{"num_key_value_heads": 2, "attn_scale": 0.125, "parallel_block": false, "init_std_qkv": 0.0334, "init_std_o": 0.00653, "max_grad_norm": 2.0, "warmup_steps": 200, "decay_fraction": 0.812, "final_lr_fraction": 0.05, "doc_mask": true}
Each number is 128 + 24 x the weight over its row's rms, rounded and kept within 0 to 255. Layers, rows and columns count from 0. Numbers have three digits each. The size before them is the row's rms in percent of the matrix's.

# layer 3 MLP down (transposed), 896x224, rms 0.0616, rows 694-895, columns 160-191
090:171083127152100123138084088111148148113119137167144148128158166131113177126150142109156083137136
098:128116100169139134113137177124117169080139121154126175102165153091120153137095125111108128119171
102:108119104106183157116148195113118159159117081109085147169163140128149144137121183102143106156115
101:129131153106132155111113124123120145165162145101110079120111166123080089093168151127091174154150
093:127094133135126168143138153115129114147142135128109109114099153109152113145128136168130135150123
107:115144078164142151130176172161125146161129173127098129117077151092132156142119149130119145095157
101:101123124119138134150115103086138088148118112137147096135135098116139123153132124178151114149137
101:093096126122078078150101134146152142161133153153117124125118127139084125114107137120129129130106
091:100159137126146101084118131098097148132095095149136159128137112107142135117123097118112150116069
093:091111102104089158087120123127128149153113128126107110111142113077136135147112137124098142144170
110:152130132139125112118111126182147157160110095160121143110136136104164104133153125142117151117104
109:110135138099147160131164160151146167131096107119151137133116128103106121100115120115128142101171
101:107138151140090107094117110109154124137120139151145107128140136137130140130115116173084073167125
103:145123114104109152174155148145138117148108146156135155146160106127177131140120161066119131094131
107:108114112128097150126169108134125123139177138174131159083137141067134132146149135107153096106105
098:172134178174112157113120095147108127114117147152142147128151141135114103137102092121191157106133
090:146130166128128134122118114098146120110134144105127115092108100156139100142105098147110126119123
096:129131134118127091116137083119136108109096171162126078129141146175131100164157153130147102107104
092:177178129169110133110101107117155155104143106123094155137097158110086168089124120097136128132125
116:156141071133118151178126138105142096134105154126134171076151142149161163118143118128150119130126
091:093124099140190171162104113108131154158128168134133121105103122146135158116107124133128114082134
104:132124189153117135140132147095125147119142130132111112152146126109094148138095105185098096147127
103:132139127126124193180141140128101166098130161151107163131126071126164160157106095125096126090153
098:146139128133147131103138091142132120092119149178114160127145113142132136132099129142117113153148
104:163161121122165155137135117127125151118128148146118143101106136141137091139125111148149154141116
107:143125131176142124170103113144095117092125112132117141157167145140172118115095168155121135103129
103:122165162105121117136157129130149169134173156126106126170153096151080176119143145123108117086166
099:107150108105119077129151113118092121123141161129130103131117157087126090147085095124150158093161
097:140147085082142100141137102099118102117095115136164130106132135098086134148127130191106127131150
098:104112155159095155116169101158085119120134123147102140169121122078117137171123113132141097156131
105:143127112116116116153127105120144125100108129137123118163142137152143133121159130121143095155117
096:130174095154139165139126139129111114153173109122120127153103110080076179136123106142134104149107
094:114086139136148155130098083149108154123137110122138125119101154121138166091126132092122127124125
090:103128102147110147140167127129110099132144165115124148185146118145154129123140118114120119114129
093:106151095118095146136134118166142110085158123104142124163079118116114074154112149101140123200115
105:121119119089102127123117161112170089135111123167119139097156098090128157129149159097095116144132
102:122144129102117133086113152101136162098128104131143156176069130117128122119143171112152087111128
099:162145142101119170143141119102099108157092110149110182120124153110063146094162153146138131134141
108:144136141108146153171112166140151134143128106139126113124173112092137108082105064111145144128099
114:126096109164135192129150159109118140179140100134069091168107142116145155118119129162097139135133
105:098147112145083115145129179092121127133145119151134110147123139142117166084116146149138092107117
086:160129175108101119044121179128156140115131136156131138105131119155128125147166106071152110147139
085:162113089128142172119121175141111143141174080111125120139118081145144170141123083124119128142163
090:099164144168114124097150139091131130130118122128099120169164079123137122095121133136147133180114
101:153115118108132140152123141116157143131098133145141113152119063124097139134108140109107152170087
119:139125129115108089129102125153158096105102143188119169179131120179088129140163086122155131134126
102:088129113117116093125108084122121136137101111183134103118109167134175123147144136128103123128145
096:097116101083124171100110125090114151095140083175118092119172105113164124150165138133090142152120
100:117160132146112178124098124135119142143116105126074132131173107141146160122127147159136110148147
110:139097096122086077165164131125099141091124135102107135117143112115137146095098130167161105152124
102:131130127139140132133116113122139126137139148083133115140109159142114107136127117128115100073107
092:115115164106158138156084150122122145124104155168140116129131159112159142118136124143089113120127
100:103130169109152112113148089143109093117130147164151129136130124141132157113133119121138151116091
099:073114138137130091176144087141151108116173175166069103147126102113166138095136119156134149116137
091:171145104115128179133109138087110131157100099103103108140089106118080138132150134187156140111156
093:124143106104190161105146116122124101156129096122124123068112139161152060099117092137142194120125
070:116122112138147116152153154095092149146110111165141125103115129128084132122123112142127086097108
108:137139176138127139149120141113145129072092107143124106166127101097116114103111124128100114138183
110:139162132160106124126125142127132155135102127139139123119158137143210144128144141160093131108079
106:119155084151148139132146133135138102121120141098178118152137184089103139085144135150127119110072
094:121146115133169109087119163123122111183163123098143114091114111156143095112112156129122108130141
100:106101145127088143133106111127124167138136109112123116088083116100151156120103117146131117094093
109:168137161091171095095136118132113125146087127131090154123137164147158096156122092176163103112129
096:135171138115085105078140145118111117146117161112202120115144065089142132148132107165099119159109
102:112128114164119141158141102145098103125102132083162128126122138136156073139153184179119151137175
084:146123157133140125125122117147094133101113116116171135145126136126159110127109129108117123117124
110:106149100080148156119113137093111093108152132156112119145135166127122112123137127155097126146140
082:102182142135122143100097077091149150116176096120121111118185138171159091176155141166130147121136
099:151134112136130126120115110112104147112115149114134098102113123137169102122091116114177123144099
097:120144097163114154113138158127139101146109142123121222138140139170132167132149135114119072122095
103:068180117109122103131150120117104164171169150142118106131147135152148117107126128114119156113103
094:167175105123082117068173138141176117079144144138107189158113121112131127156133095140166147134091
101:129131127121126128132116122155119083146104148121157139143152141130104141115095128145164088120132
101:146115132122116146127172149136161103129175117146112150153106127064122161158153156144112103107133
107:097123129118153116131145144132082117105121113115126134137117120117159130123156097181138090110097
102:107147155109161111125141141123169083168171108137165140123122123144085101152166137111136127118094
109:149100147111082167128125119103122115139102130150124122120109130095102110160139154131121112147171
101:149116093138181081099171118108134081132141109096172124119107141113138102121120135127144138129116
101:126125147160134118135107138145148144123112072122137145119178118152093166090119144112128103112140
092:137153156122146147142184159116111109095135110115131102099122152149108093131137143152112178143130
097:117104097164125098111131145099120120167146123111102122145144114112171142115109109122140116144127
102:124138138141153152171096105135145138160073109161145113113099150133126122092153131117161147120106
098:140188107131115132131120160141118169101111110130140137099162147099142129132140140165121153104125
113:149118099117119125152097106150130139140105126123124085124167142086118117122107131173102160119123
104:072107086144133109122094142075116144133091171157117125130151072139125120123135120086115121114104
106:117124111108117132133089100138130122105160161130145121103124134159120144104098086123113167126121
096:121106095108151142122085107135145137152119083107103066157128159132087165131158094171148135153142
097:118142112114127108140117121124108088171122124105120133134139139130159133131155162144078131091148
127:139073143085147160131086118106115137111120099121150119134125113139157139113137150112123155133150
122:105177108141163108147108127093119111130178124165084112111135137130154139098156126102078119150153
099:117132087125094167154095149115141091075163132117131111136130138140089115105102163108179120120143
100:163127151137164138117102119134133100155118166116122103118114107116090112136112153113142122129102
095:143167122106111160088147169126160109120134100125103122134120127175135110086134131116114164154110
107:165107086103129124133132121120104156110179112126160115110103135120108140153101153149155121131086
092:106165124156142082120163149108144125124116142135119126162129171125140113153104116111155110133086
097:113157107092125125107111122114164153110159114134166102143144110125149114102132135150113131170132
103:116119164083151126116086113129119106093117141140126123109138128122118127107110157112115116121105
084:125137125105118101107107143149142136095114131094129139116176099087143139125141147126148135152161
091:113164116101130124159154143109115131101155162158082148123126101166098149106135118133113105109172
096:120152101106139102111109135134158151118149092131144112132133142093131133071090114164101074126144
107:089133125153151100147171120131141114105170096113122132140099088094127157101096136100133111155133
097:131125082158128128100135144128159170127140107131112140153128161137094120116121146185114133091133
094:167111126094144114108174121122166103103191098107105117065091133147125153176122138133147185168124
088:171115143137121119148106149152123133117141109096138092121098148094168075127135163164108149137112
111:145092118117083101158121147145136184089124124117075154136133138097125116102110147135121136126098
088:145150109115091151128114117094148150165132152112110089097120139150148078122076095155158118143121
097:182133141142135073120143105150127157131162087100134142111091107157129116114105111130126084122121
097:122145106111103112133138164178130074096101110120117108103126127142095108099154157130123139168131
097:136154162111145130142154115165143127123181148124094119123157116142127104109178111095109146121112
114:145113102096154127135136097124123133133144159151130119120042156114148089137153136140124133104154
096:155103132175115167157143118156105128135152164149145129120113098113158127124101129174109112084131
103:158106176135129097081103173136144109110148153145123147117127103115161112099119169160109125132112
098:166134150139178128120166100089119170094100117115107149106139115127162171125113129146135108139134
103:146108111084104109162105187148139130115121168103176105100140152153152151128175120097138130147128
112:114108057127118118158146096125138106136092172170135127134117147146107121139159139148101113107120
101:124128109115093145071124116106130108124110127145160101134112169120151157121138148108105132147198
093:111090126133132132153087124109155125126126164132159170104139142126166116107137128111100125171130
104:169125111073130129153175089113133150104110137103098087136134134121151128124126158184170115118131
101:125113128167101100127097146121128110101085066124158149182089160153149126101165103094138143134116
089:122148158119089111129123116061166108120104157117127151115101135161068151099140107098125139159101
111:091155084135143133142116104124094108128178137096066112129103123146171127137142152137120130141135
091:119116128147142068149107135142096129154134153134149172095110113144107151104109135084140130103065
101:135117126122104136112123158124116149126103121161097117155084120140112106126090120131128168112177
088:128135167110115109132114124097131090121153152143070118127141123154163128140114147116133146103132
109:145139115132095137141079131165092134149142132091123129093120164114144113129098143132115149085101
099:128100145142054160149144125116157118132115138103141106152107113165093139141130098165134140150152
098:150132150101062161129102144130136098133139103094137071151160107170161117164105134134098095117114
095:140131129081125126088134126110141141170110134130124078157166118152136141118100111118127137102133
108:143083102150141119117126143148155151137143111207135095147144133123094163113110151131085167100133
098:133118132119127149172160129104152080071136113168112127127137124191117117118150116123114129091122
101:144142109098108080116102136100136144176119142141132168127129168101145148141123107100148090156089
102:137127109138136104095123119148163123121144083112106126124175109135144114119118110150117156144100
084:069163147118133134170111107112111086180148131185135111108137157118131139105133119138095165138158
093:104113112129090133157157133141180145090154157125126089117128187122127139116106120124142139145086
107:132137086102099140195143151121092117118154146102144125122089109125145113137140130110119100128104
105:142146173119153109083199161130093155139111114126138137144142128132140126117136131161131106109093
107:142155149150116112134119157172092162096151161164141129104122157155130151079072159107081090133096
107:167109107183143092131123171128131114105144104126109152179148120091119112119141130173121150149117
106:147126187135107107071166104115149099181128163128149165134146142159134134168119110152133135107133
090:089099113161176137130129103117146123131160133131136112059108117119149107149165132116122133100124
102:130105151122137169141110135149103089162129115147155136094087113155095164161097098159144114140087
099:131119107079137146106116161131167094149141131170123115110129153124102133132144123110097121111134
106:116116147136125116138101166164167086093110157101112155156111152108134164130104142116131138131073
109:077128116146081154121108119106130122148111096119114092147148099082140111119097123143115137140095
095:145090199135111115090121126104160106086145132149160139167143142147120116108104146117110119150155
098:110124168117175166120154130137092118103160103172146108117158121103120109132121109141115101162157
089:170122137091086136158151082175140116126153109144121102145107151129098095124163092141099180139169
104:156134090132108112110171139125099152169156122067131155132154107142108148097113143132183126197130
101:101119100115173137096093145117135154113119104143139140155090150106166140127111088088131140095142
125:171140126141151128133165129162062171139114108156125158109137129111116076111134145148177119111125
115:109158116129107158152118199099114100134141156140132101095105137164127102162157132115158115098112
099:074122110160131180136121159171131163151108136129106111134150128084119092136088152133129102124132
104:120149128128144127143159136103148133138138160134116150133144144138157106148118125094133147104113
119:176176099104101117109134134107126140140134125102121116115154136129163118153090079132085094165126
102:138153089114101141141119139126156100116081139083119164147148132137086109113111103097161116162072
111:126142063107109125130149110117149158146155114156088093109156145119133106094118117151157139114080
101:093118102140127151145117100093114105133087130129136100122146118135146109122092146089162147130161
093:098137124110119149110127128167162183133084173120121144113102139161094186088138114115156113140113
105:121132084141185097099145173112106148164114171112090104151141139121089115149137145143119173138116
100:166125127174141142150112079150087135128108155138119121122152140159132094175171071105158127100154
089:150144103139151151082118147165116090113140130143103165110180144105145133144156067080140134115136
089:098150093142139120114132101154156135151096118169149140167120164171157164120097143075135120166107
104:138078131155142175120159114153124111113117150094133131134133146168136136131135122085195125166131
109:121127106138168140149150101151138167123158158137163136129146152152100103104129145131140088100179
105:117144105112118106132110137153115084126116076109153122169136141140117110123130169168142157114140
102:095161138116131179141128121154142157140120078135104160129128137157119073148126117142136107109086
113:119106112102177105115143175107134145181151144129141140107118186152116116151130151132154094147081
111:123097143137142127114095154117123163167114118145110083172146132110136085096130129104172128136105
093:145145116168158163087131103149113112150152073139134167128117132131138111128115139121110136127126
132:144110128132154121183117105159129120125101114134134078154115090154164107141117131118159140121127
096:128101160164108132155152133107209105144090152140100111134113128128128144107109125146064100127131
093:097103116098108120096116125145077128127132160223144140121108123152165150125135114079126089098128
095:106146125123130130128151168121129146124140117138108111111077127124086123105132087133172117194179
104:131130075076163112122128140109097114127152123125099153124131182119114100103140090124152099114113
100:122108117118124148146087156112157111147097121146119117149086100167141102129121138079152142150135
114:142141116132129143098137157155120155147152114120102145141133150112097165154107131117162064124137
101:169081155120075147137115139103170106127111114137097120156126143140108149124179127148093177138106
101:140104102122103103080105141138111151135137128134118119133165149145122121110110130174132150105140
107:115120131157118102150171122164123128124117141166135114138117110159144142118140120169141121106123
085:106120153110146157158132113126164160122148102114148130131096102114113148111097139133152103140142
106:167161122143160131117119130144113137118093101121100109140164184137120130151102130142104141121149
093:095136148108129158160111162149126102123115135134141124122120119098127149136123144140098110137143
101:097157147135129120137126151157124111130136123147120130126118137141133134126138122114094133148120
093:150085121124142182146105131112124125158140147154198124111116125120149109135125115140134156094154
099:133070128103140136112089151097135159118152128156140084141122125148122154115104115145117142173105
090:141124102107104170180140122145121146122151094120087143127093135138115122123153103115128163120135
099:129152151146127148114170137118133097115103169076133078149129135108114108132093130124125134134167
090:152141145103145150114113152080129137151130127155138140143137118057154082140107108145115122111153
091:071138125176124125119145150153154114122159169104173156117072141110108120159113103153093161106147
095:137110150111143138144186134084153099113137154148122126135138136100125144118140142144097127122121
107:176119164155087130139106150087136120110127113097149141146139151139162136134124118099148106148150
102:131164099134125121118130155164149181136127118105131103100136073117170141095126135118152133135176
100:099103174143111120136144137137108131120139140111125110091188152130128117110123140107153119112150
092:175170083136126136137124140127138146153126149127121122148151146098124162112132115140122106106111
101:128136151127134132151139135092091166121115118088112129161171121149114135147138117141132167117172
090:146086151187142113143138115095120107134099118165103139128096124145151166106115145129115151104171
097:140100147189114142102108142088123156115167128129143114095177155187099143094125107122122138143173
091:159150101140109156130150130108134143139135102098129112121123138098142112108120124136141177131146
110:158127126115130159142098128153143178137147134129116105112140081123085127103131138111108095142120
088:122137117118127109167143140112119118111144127133139159110158136100109121069112119078127106119105
116:112150127141095173124152117111124160105119138153137106132119111161160147122115114148087166129132
095:109099117124133159131153146138109113132114168132139113137116093153126118149176152141123152137125
# layer 3 MLP up, 896x224, rms 0.133, rows 695-895, columns 160-191
102:140122153111113120131156138094108138167121126066104129136091133139123156109137143146148120183120
103:108110110096114118146148116123127111128142177129153114141107127169129130093095158140098182093132
092:118113100164112128125112138143133073136125123156202186146142134122153145148135123112140109107086
089:166113117136103135121144171155101108118097150133133130125110133145128184130180168126148162131130
100:125116142145148180108133141106084109127126174126160151155125113138117156148110146143116142122142
101:112133095085132097091113175119163127109114159101123132081155106119108082151108080112171080167136
101:089110081112125146134198102146079166094145141132144108115176135132139122123152166154101140143143
095:144139084124101125150126073139125137131145121127175106132098078151113171129130159088136116127074
096:125133141145131119155115169119133109091144102103127133143127082157159145113089164101102168123148
104:110151087126111135174146146126105095131115145167080149141116121115145142092128167089127115117094
099:165125120172108125120114117114092129129132090151133141123116118171132135195125103122090137114138
107:139098142124118117144151111127093155133114140114080086109130124110124179084140142124145142143163
103:147056117128163135126077129148137137128154137103136111137156133141097139124156138152079171090187
103:156132167114118126128128104098088170103124111124156122098142158148160136100122105119086168094142
103:119067100148161126106154133168120132157130114090120145155124130117124117092132158138117095141112
095:104096144158141092130130127130123133120096127156143117091103128171127187108134165122106151125129
093:146108090155129123148154168144108114189150123074155170122128106059187185117094119126127157112134
094:102127117074124158117133095104130114146145106168138128113106120147114107135160108115146165138142
105:133143096133129125131134129114137102137115130118127134113114114161131190105154145131132099105128
093:123120092148151125114135075136107092117102159105126165167128127078091130136120102142145129105093
106:111123094121140116103114105204160101111131112150115113108098132165126128134148154063142155141114
098:112149111131124115133150130120105108113115114177115144113156122105111113152130104102117087159169
098:119130088154129104151145128120146139170105140095157126136092148109102129135125117062125129076121
112:151132080103163129124185117115163114115188171155154152105107143133150133160129133101112133104079
109:113163146112139115126125119138150083199171151153177098124091135129108161098145134128111174084140
111:162112101158188133093144072144107099097170113122120143104081113145144149208156166090099163083090
099:119104133149154088117122101170134111139121149150104151108163115114140147123106119078180126126144
105:136138143082166110112153161118143110106134103139117162132117139123093183126122138094173147135142
105:154111107088125105108126201144091151157138101134135135111163109091123148137178168159125142138121
111:121133149128115162125097121128132084154160135136099106131086148135143127139118155111147146063145
098:091126161116156148093129114099086108170154159103102131101082137130150105134133141096147136125130
099:103154137055163144131176132115104098132120132125148146146180124148126142128139121119116163175135
092:155140083105133173081102138104159108123089149106147163112140153182125153105138152124134155123161
092:152097117150162091124088158118108141165129112131163191088170126129135164145118098159135075133137
109:098137143114146166094099110129153094101118107147118111125139150134102104138118116131092091144087
102:132112120154137098148143140107158144124139154138117121140092105105136177139163088151139134140117
098:097084140109130137123159115173124130106094116142127148070143137144130138124066173117154121162126
106:127094119131143152115137117165131126133162118090114122152120179142141135136179146149117096132126
102:163138124118110071153132109111136150127152157113156084075143093154147117153125148121098111118155
111:131146099095094157115107109095099132173112132097104173142142112124138097123131112124140110134138
091:104111110158117115126145105182183118148143135120144107176153108099127117124122147132081136131082
096:110130123128117111163145112164092120116131136131110102118152128098105084131106180134114142121104
089:062094110152116104107126116132097132148153147131138070162145084095159122127150091132148108181121
098:140113091132158115171112104128090140117143126162104095169101104109120137152136165126120161127095
116:124136122099116144113123081112107118130159141156098143131161119130127139118138141124106168117123
094:111107126105116133116149179088133129144143148138139187141137097101115104083121161152120122147151
099:173110172109086123118120160084124099152131099168149171144096158084120142143134118123159153114125
105:168095091140138069184140118160152114178114149125140157154131123143108130134111143119073105117129
103:154143147139147135128135148126116099121112118143119110093126162123138166160165131107146093156148
108:091144127124159104117131112116090083092133085139150173132112114132092152071094110110127112150123
096:126133129124114129078140132111103128110092134127135177132143128127079118179125124167084124136119
108:154120119138101103098135084149110123086186154130160113140115127104138119137131147104126113142172
099:116162136121099139142122115141123158121113091129136147104065167118159150125118154106108137149103
096:090105150115167131120133120152125148124120143175096112112106133158145095129111147114095152126119
091:123145092095126132141150118098128176136108119112152162108112103086068111131177096114145110165126
067:112159181151114168119125130119129137162196116167079091159155135103119135117115137171130135117139
103:089132117112141127154127127134151134141156149112156163127141114126105181152104125137118125125145
104:118173126118120133145088131128147101115124133067137163129130108133100120087148101120139138143121
106:137101065112139080129124120167127174140119152172150141104098125174127133134131115137160122146132
104:181137139097081099151075064101118127123119107127143144155103141161131146117120128128156109127104
100:144149108117070088134098105138133077141126157104149134141105145146146127106164116127146097124107
110:163109103097158084079093095118121096133121138165150139131117094101125071150134134110107104123100
102:126132164132126149145124138167158121107145078112127136140119120126105154124128112103132112163132
110:116120142081149107128136135156125149152090130094117123143104104144130130105104117132107170130110
087:140125100141138150115127104148101091125126137113169091146137167116088163127161091129131129131152
114:125098165101096127125090140129136107096127137063097092111136077122165137125121106150126133145112
092:153094085114158112126158101130121121100092099102133152162098078078133097133083117101103167129136
105:131128135130090112129111100136130146128134133138116192136132145091092132146139114090138146157118
102:107168135096125135097138114157159117141122098144137136144126171110146106138155109120132143085161
098:175106136184148114125135136158134120123140105168119133142133129121138168103135166181125108096125
101:108163121080109138145088100113114133140165097099115103112145141124150148139154144132130110105154
108:123104121116101153122117119165096127110123110135136134122106198117152140161128118084130124108133
100:111104108092109112093159161161138117135143094128114085093150115108216121149108126101079147149115
104:168126140130099149113160144134117178096176105113123120101118119126140135079091128137126137121139
109:123124075126099127120110134141111165158130131154111128077156096123143145102129130128129160103117
098:135135141138162113158121163096129161102129135110164147122114076151156167128171111090128124138148
101:109128114128161107134116122147120075125146161166137093080111125150081125120131117131133107154147
101:134123095196121141147134097150140101147143116143160174149134134150072135100167133079067131112131
091:124123104098150098094103062122147125161148145118162195120099153131139099121129147127135130088123
093:161163101140118115164098160099140124125143170148117158162121116093083157117097160089112143151138
099:160099134131130106109131146101139109127145078128088140115144132147141144118075128122094104118167
095:090104139132144104130161086110102102154134119114134149141140149161150120110151195107111170111134
103:122147113106123102099137101148138097137126138127155127110132131082118162167150145143124132160131
100:107150171159160097107160126121100135130135099139132144100092146117151138109143073146162104109109
099:108166158146129138138124105137127139137070149138115128108148137108107105151085115126093142139126
094:159126162155143100120120127139071163138133143143120163107105087112109065080114131137162122100104
093:132162115148161174108144132111165084131111141141160142139120105136133135110144126104136118143090
110:156131142159148106117135143161128091125143155174106165137161119149135095080195164071109122100119
112:117121148075131117146121104113117124109177190180155122115107154143143131114155128120127133132120
101:147109142103156129136137109141113106138157150108117133107133122158176104123103163110100121128127
098:171142067106134085124157094126135139141104180123146153129109112168127115106120125097157121106132
097:109085111161093144182107135124127152155158168153132179144101153100088136072140076135126125110104
123:119081104146110122130137127145117150079102120121132154133088065168164114088160103115151124113132
087:133123092153123112153111139160143141149109134114116138123101132137109145108135125079113136083089
106:135149115167108148115128088136131172128142120156096140082150081109123116136130136136148124117133
101:115169115151110120166149110069064120101168124097161129124158134115142117138159092132154070128118
086:112125138139097135143160120148122105151102157133136166113124160158116156150120125127110114144140
092:115133140190151112119143082135138095114114079114105145127150148146135094139112148115124121108115
102:162082139126095114149128116129129098119114149075129088152090141132109123188106062142139150169141
107:128142101082102108124160100149127135174087107117158142154170099131117149117112116110124076147143
100:111163103144122121117150155132108109108138109139175134135164127115092157191107138108145099091140
096:152146119125146105076127139111147116132148195107152194100127120148129146108140149130163136119131
089:146080099146114125192094135125127101110139071095138139116099105148153114176093079161122095096091
104:117132103129145151162090109167125113129119118207112144055129150116163146131156120139101120121097
099:146142118146171100164123125120150128149156123106092147125115108142141132090154174130160155139148
097:133159127160143112141099111137147081204128121126141155128188101172119128179128102086094144136129
107:164088117115165131110127121131132150176179159117113142135113102146151137137077160142119160133145
097:152118134126065141197130120100111098093141103140159113118088116114131098137089103153155151175114
109:112157120153123166127115142135115119149152140139109175101155130179112140108120105128142143158126
097:126121092121139105140090133135132136091118119101127110080145113148154150103142133103139147142129
103:095150166118095136109117119128110136119117126122116102095125144090131145126123170134101146143143
096:107107141089138092137123132146135099175143127168166092120123144137103137114124112133106129121146
109:116138115126147118127153150180105121127130107163139136162156144096076113131118107127113116092077
106:124127124157111140164134115124123116118145155121076153074133113099128163085124171149129085162157
097:139135118115138127173122144120133163147105137121128139105099134085100156106123140152130138190095
098:174153137125145111094124102131135086111166077143187118107153133152143134129132137130138123084095
102:149129160144119143124155177091137063163122145136109181088138133142133129111132123118127144141116
104:096155144115162115121151140142104143157183158145107133101153154129078109154098107118122137114150
084:110159097089151120125125118165109128141182102107101112072123174123169136170145110138137114117096
116:147112118167094135140141128144139128099132124134093131141129130132130107155106146162096135184109
108:124126094117129179084146130145169155104114122123104069115113125166150117162118106159131159143109
098:130122141114131134161154154124139077126130133109152126171102176140114145131131175113145086157123
089:143131141109124164136139117098134111135123164125153158115125118112110133145144140149089097137120
112:104144117088123133132107134041146101163093140119112150109109134145117126111091151148165122119121
096:116159110168123138136118072133115119143111126153110136110163135089135078135114165091162133125149
096:132110113149121091088123182119136136104161132140151143099138157120141094093115127071148100105088
095:154108135140096109131099120109168150166141131128147178119119133164163174178135117166111128158150
102:072112141115123079118142077089130136122098112115132145126195133162172094109169093149129103128136
102:094085114126112124150132102157119144093122107140102142122121127135152096157109128139161147132116
107:134154141104130110157101103184148123134131124046113115154131111153101124144134150120124122142153
106:105134129081119147115122120166111136132143132156175136147097145139156120159125114143092155111151
081:169132131169128128122164105063136073140098066142159140102122104129132127109110102120156114138152
092:115164150173130116111135138121110114114132124104149151150125127128087147124137113132147128119109
113:106162153101107161117113091151133077161145098142121178130126117154172147124119130114127125125146
101:168134187106125128117092127164122098123141119109125125140103163140129099178159147111137114160098
098:130094130116146129099146125120109095137156158132140132127118144150118124123117137184104083110124
119:094107194139118143152132112140126128119088136117140186153159111118169105185117118130134109156122
103:095178094091085123156113129124088089145133102147151081131136132156131166120131110107155114142127
087:134110095113141141121122186127184090141141153128107158114161109115154113160095109103109148104112
106:134080084127110090125147090107144149109106147118098109133145102109122111135123164111136128150117
100:141133139094095104166151103151097150098163092158138132132092123148128142171147128150126167138142
108:162156098118134140104136110129080154141157100129173121156156141141141111132138126089142129154118
103:163138129130148093117123146108138104098111175100114125110106096121097184157097136135140163149128
097:126123134100147136114141102134132158144162096088093145118110141140176144130133152150130166121150
094:159128118107092123141093122181165135087133138075126118123127116149125160101072111131111144102109
087:140133132133153090122103171109127154125159163146094166084112143096138146112127144155121106126088
096:130100111193120145132130119101143114140123142148162113128094130139118156117117149092116095159106
100:137161149134097161131107119156105137104137166144137116135104161092137174110146179149123108117079
110:151152084131134123092140099143104091143177140116124161116126101087139135150155171137101124113142
109:148118109137139133128142137128140133116137157097121117096105137128106147095146150132120144088163
101:153118120071127113119087100129107120142126146122107114104126119167138108138130117130160120137114
091:121118109128114107096106119149101119107159120124110118161152158109115120134148135167093111118141
105:130164142115154082109134088158107087125138158165130117155115134151112134143115139144118155104079
101:162082134159108164117089120123126148087109111152134183100136126080146143150115099093137131114184
101:158136158092117150143099142099126095101143138091143156129107131126129151136141145128118063134135
096:150109152140139112143111074114093123128143136095136106119153121112096147167136139169113130136119
100:140129130134102128104161136128131159121098100134133158158119126100160123148130124163122146155111
105:116117112102132134118127131131162099135149123107161131117105130147101154147154103120160130147149
100:145123104158142138117162150109141147111140085116074099160126138135138147128115082109135119137095
094:128163157197094153095113106094135163133144141119149089162106088114132111107095120134101145148163
096:134127130110164133123103133166096119133128065122130118107148162101138135159137144127160133114150
106:123154146154081139131148113125116114144153132112175159129101129119131106115149122102151115146082
113:147133110123107110107081094140123111124150133147124187136159126158088153132113141148111148150094
102:162121126121113163129137085118132115135085128097147166190074125130137135128109109106074122165104
095:106139122138126153145154118120144151139213115105075151124055113107137182130112159135151095141114
108:090142122136126118093128106138110118133121147129173140138131068117134131128147126118128117136178
108:126110159117113154104123134106106128135152146114105101123138094119082094171130155098160126170142
096:140131129130112134136164116133077169110084111136125109143130123157157085181098130113122106102118
130:105146124107141154165094115158150119096143082073139104166120140110099161109116140114092114106142
095:137127116148066144112144135085170104164106149123107150141171096096162147108142113141121128149111
094:139133126144079102156125118142170086109162094147119154148193105130084134135107171126067112127103
091:166138146152141155126121169076106120144146134127152138174129100136113147116091126109119117150135
103:162162145158149153077112143137133119111171151171146158110114111124141146149094161152100142111099
101:128186114143143094146134110126098082134150100170163109142116132140141107098137106094147095134106
108:110124110139137110136139093112123135126175138183142157138095120116094111124165191092055123130097
094:076104118114159144147123125142141150123117139125143108119117087084140100101152120091132108168104
105:136155174128146124103139125172098083113103147136117131168105120164130139137114129139108107167142
101:072125098142119136141112132116130158175144130144144135215113126143142150092167132090164103095101
087:122113107123139080094165105160114149176122128135118146135147106142123132169097148127151105106075
110:116113132165164091126121129104103125171118169157127145101094084145084122094138110107126119139152
096:134167103131173076124139068079116113189148116138090093121101197127152135106156144069134100155111
101:111154163110128142132122140115156093090144155102140144135129139124132149149147128099114086132084
095:119132144132073145163100106112161137137146154144109148163147119163110146156128131082126116156154
100:153135158109114100108107143171092126135120143138136152126122155137106105148149107107108132133115
094:082125115129130099133111130115103135134150102135162152106151080150111128127145112104115116115129
106:096142126118149140101111129166141131122133112093125153116145106103096167150136121147112132120140
090:132123137122114127139095081135137111124139142122136122113123147150127126156098101122142149103104
095:104122115123109135130146142117107152152087090093153171174150102116124115104145139092080148147132
099:105161140133112130118079133102119150119145167121152137093140129139153100098098099135156121137151
109:160139152121157120112151105139114112154172167150126121145163115131149151137116178143102154097149
105:108145150146151186151098126140075094088140119138127134117147106134105093130116156137096135079153
100:109145119173161117168131132123136076109165125116136135158089147133112116162124082105130165128120
099:112117165136114134108109112124177136159182153089123150079128139149121152116100153144091159103166
100:120144131149145168123126099115124152167131166165127114150125095119116090123131093108106127094085
091:137082133112132129146141116089110124118138150175139150157058113136148103087157145088119116129135
102:115163108130124122170171128167114149132124144098113146191119126108158122144089118146133129146116
097:136103142112166131159093123169134114105155153095111126137138113121166116124088165148140174125098
106:150087148140145105099132125150125147134096143128176120159155132113147122082118094107137161177135
091:096126091164114126154139150121133146074130099120175172125114179136100151126141155111111140144144
109:159128116099159130119187140123086198119148154161154132187091106093103112118104115121116140143115
091:137131133146136142144121137110154082123124117136133121126187178131146180129140146101095188131137